Each number is 128 + 24 x the weight over its row's rms, rounded and kept within 0 to 255. Layers, rows and columns count from 0. The size above them is the row's rms in percent of the matrix's.

# layer 6 MLP up, 704x256, rms 0.155, rows 397-399, columns 0-255
size [ 86 103 101]
[[130 135 130 160 125 137 134 152 150 115 116 127 103 126  90 133 119 109  76 103 153 117 112 141 141 102  80 119 138 135 148 120 107 126 120 122 109  81 149 156 128 136 139 154  97 121 189 151  84 103 121 140 135 141 111 100 145 131  85 147 174 113 163 162 160 127 116 109 125 126 149 122 112 119 124 108 140 139 157 154 153 130 101 118 109 144 168 152 100 141 142 136 111 161 162 150 137 134 124 129 161 157 109 132 101 142 142 155  73 129 136 133 120 148 150 126  91 138 176 146 165 159 175 107 108 140 154 115 174 149 113 108 133  77  87 139 115 149 126 126 100 166 112 105 129 128 116  96 151 126  89 120  98 109 122 140  96 145 193 145 157 108 147 149 139  91 132  99 151 103 147 126 133 107 169  85 102 117  96 147 109 138 154 136 155 131 124 120  93 158  64  91 151 106 146  71 121 131 117 130 124 137  82 128 108 121 151 129  91 110 145 120 143  76 159 145 134 142 117 133  88 127 133 113 123 101 119 175 128 134  76 111 111 174 126  90 122 167 159 117  99 106 102 112 123  96 126 133 138 110 137 154 182 140 127 107]
 [136 150 138 121 135 170 124 116 131 122  71 124 104 111 124 150 155 124 163 174 135 156 112 122 161 148 106 140 107 142 104 143  91 109  87 118 145 128 111 128 120 137 111 131 154 124 128  91 170 112 141 149 122 135 106 119 145 157 102  95 124 137 149 128 128 153 139 120 111 110 159 103  94 139 126 171 159 167 127 137 123 107  84 128 145 125 133 115 149 116 148 145 149 147 142 105 130 113 119 131 139 146 119 147 155 128 146 146 122  79 127 179 102  95 194  90  82  93 119  91 127 157 106  84 134 132 112 153 112  90 173 145  96 113 124 138 150 153 112 124 137 123 103 121 150 104 121 119 171 151 122 108  96 116  52 172 128 129 129 133 149 116 124 135 129 109 115 143 128 123 118 122 141 128 147 170 154 133 119 120 100 185 150 128 131 124 151 117 105 151 139  99 143 150 135 172 117 141 112 112 121 133 141 133 144 134 146 169 143 145 130 174 122 127 102  97  82 103 184 133 107 148  95 138 106 145 153 169  89 143  90 113  86 126 123 119  96  99 130  98 136 134 146 113 153 138  97 121 152 118  98 103 117 212 122 204]
 [160 120 178 137 128 135 142 124 114 125 110 114 114 151 154 123 130 135 130  69  60 122 166  94 101 112  89 114 140 114 119  77  98 121 122 148 107 133 163 138 120 136 140 132 167 135 137  93 164 160 120 163  95 100 144 139 173 120 140 143 135 170  98 182 126 146 110 147 107 140  94 134 142 180 147 131 134 141 130 117  92 175 113 102  74 124 138  88 142 127 132 166 119 129  84 155 118 173 148 144 111 157 124 169 133  93 109 153 126 132 134 144 144 127 147 143 135 142 111 142 161 102 117  91 140 133  83 134 143 115 168 149  92 125 152 115 136 117 136 187 154 128 168  88 119 135 142 133 108 127 128 162  98 129 130 149 170 135 105 132 149 185 136 115 171 136 125 120 141  91 137 145 151 130 119 133 183  84 115 114 131 138 137 141 151 148 134 102 154 131 100 153 147 149 108 127 107 111 126 155 128 103 119  88 108 109 115 123 119 132 138 103 137 132 151  96 123 106 187 142 158  81 136 168 149 112 151 111 126 126 137 157 188 119 142 131 121 115 152 108 161 127 172 125 141 110  73  87 120 140 117 138 101 131 132 131]]
# layer 6 MLP down (transposed), 704x256, rms 0.149, rows 397-399, columns 0-255
size [ 87 109 106]
[[158 106 150 146 112 105 155 124 118 164  80 154 106 110 148 165 159 113 169 136 125 121 126 126 139 127 130 117 106 133 165 140 121 154 124  91 107 128 158 112 128 124 132 112 141 131 191 141 104 137 121 143 124 121 135 161 131 108 183 132 140 123  92 113 124 100 147 140 145 173 102 100  98  73 127 130 116 100 128 139 149 137 138 187 119 170 112 121  80 125 164  97  90  96 156 101 128 119 133  94 138 122 123 171 128 109 126 115 171 137  95 123 148 118 119 155 149  77 126 156 164 137 103 131 157 128 122 145 167 102 110 124 125 132 131 142 122 120 156 180  90 131 148 183  97 144 151 136 159 127 138 153 121 119 159 143 102  91 149 123 139  97 127 111 130 178 104  72 126 149 136 139 142 112 116 126 152 108  99 159 118 110 100 116 143 133 142  96 153 106 143  94 132 123 106  98 153 117 118  96 113 123 105 139 140  95 119 123 113 156  78  95 134 116 139 124 132  93 103 111 115 117 112 126 124 187 142 153 166 157 102 128 102 124 129  56 117 110 133 159 141 157  91 134 153 134 124 127 183 147 151 193 118 105 149 141]
 [160 140 103 124 127 164 172 131 126 133 144 128 141 144 120 135  92  72 117 162  74 125  88 158 144 163 155 131 128 183 154 109 144 105 107 153  94 126 125 170 108 123 113 147  90 112 127 101 151 124 128 121 129 113 144 135 130  89 118 134 130 124 115 104 140 115 146  92  89 148 116  99 173 135 143 133 135  87 130 121  84  88 146 132 123 100 133 141 170  94 115 111 125 124 174 135 140  93 104 132 145 180 146 135 135 126 134 121 135 114 126 134 160 120 157  88 124 111 127 100  99 142 151 103 134 152 114 173 162 105 126 119 167 147 122 132  85 134 119 126 133 151 114 134 142 128  94 174 102 141 123 170 108 126 105 139 101 129 133 135 151 148 181  87 151 129 108 203 132 109 135 146 178 138 150 126 139 125 156 129 136 164 147 147  93 147 146 184 174 132 155  95 127 112 141 125 113 118 137 136  92 145 145  81  63 125 121 158 150 164  93 105 136 120 134 101 129 128 152 130 153 120 187  87 138  96 163 122 116 123 173 101 152 145 152 169 146 152 152 125 115 148 134 135 158 125 164 129 124 121 137 127 143 136 104 148]
 [130  97 127 145 131 136 117  99 152 163 165 146 118  91 140 135  83 116 147 118 113 118 124  87 145 146 143 161 123 127 156  85 100 119 130 140  90 121  92  92 138 147 159 120 149 153 139 115 114 132 112 134 103 112  81 134 133 133 147 152 140 117 137 158 149 151  57 187 113 166 131 145 135 173 118 144 111 146 115 123 127 106 132 129  91 170 111 111  88 142 151 101 141 101 138  90 157 166 138 117 104  92 137 124 109 113 139 155 158 115 120 117 105 149 122  65 131 142 129 132 180 154 155 105 139 226 138 146 110 150 152 125 163 153 129 153  82  84 115 145  94 117  82 107 141 141 108 110 125  98 137  71 135 116 162 115 167  97 124 137 156 146 128 108 136 128  95 128 148 139 136 112 133 136  88 146  85 122 152 121 130 139 125 119 134 143 153 126 197 161 150 123 132 118 146 139 136 130 144 138 139 147 152 147 100 133 143  76  93 110 110 111 121 119 105 155 137 148 171 109  77 140 110 140 125 101 115 146 118 138 159 136 114 133 149 113 104 137 119  95 142 126 119 109  88 166 131 132 154 140 145 103 103 114 151 102]]
# layer 6 MLP gate, 704x256, rms 0.15, rows 398-399, columns 0-255
size [108 109]
[[118  68 110 139 116 121 174 155 123  65 157 138 194 150 124 121 115 179 118 151 129 118 137 125 136 130 170 107 140 107 108 150 113 164 119 116 124 166 128 141 151  80 119 135  99  78 104 131 115 115 112 116 109 142  87 125 121 120 180 148 139  84 118 157  99 137 142 127 138 128 153 168 155 141  98 117 118 132 126 142 133 152 115 148 120 133 100 112 117 125 130 108 139 147 109 128 150  84 127 143 143 146 155  91 162 172 124 148 135 114 145 107 156 163  92 105 140 147 140 123 102 148 152 106 120 115 135 163 167  95  97 181 103 142 132 138 112 128 118 130 132 137  96 110 130 123 108 118 136 110 103 125 155 167 116 140 100 156 121 149 100 111  99 106 100 121  96 114 122 155  79 161 123 163 109  96 129  75 165 101 131 107  90 115 103  81 133 105  99 183 141 154 161 158 165 146 159 156 161 171 101 110 119  96 127 121 138 114 130 150 149 136 116 165 155 115 143 163  90 120 130 110 116 109 170 143 113 130 177 141 102 128 153 143 119 149 144 133 105 132 114 133  91 114 144 107 165 159 124 150 104 109 116  87 150 112]
 [160  72 103 123 124 151 168 110 120 165 163 109  56 152 125 130 103 130  81 128  91 128 153 135 150 157 130 160 139 114 118 118 124 125 162  83  64  97 124 156 106 133 109 127  98 120 112 160 136 121 162 101  72 155 134 120  91 138 139 127 123 155 143 163 123 152 162 132 129 150 157  89 102 122 180 146 113 112 143 136 148 106  96 112  70 108 129 156  96 112 105 115 134 119 150 117 157 135 103 116 139  95 128 137 148 134  84 134 158 131 143 158 132 146 112 128 139 102  96 151 130  94 149 120 160 171  88 122 127 147 139 195 126 142 142 149 146  98 110 143 161 182 108  97 131 107 134 129 105 120 120 116 155  98 104 116 153 104 107 144 114 154 119 111 155 122 132  82 103 110 108  97 114 127  86 124 137 164 127 105 111 154 123 131 111 117 157 114 131 106 128 163 129 151 130 128 160 115 137 123  84 127 148 114 153 120 142  92  97 138 111 111 116 101 126 133 127 128  99  97 136 141 150 135 124 169 135 106 131 154 166 108 117  93 122  65 102 146 118 117 113 170 140 155  97 144 109 130 153 129 119 146  83 122 183 111]]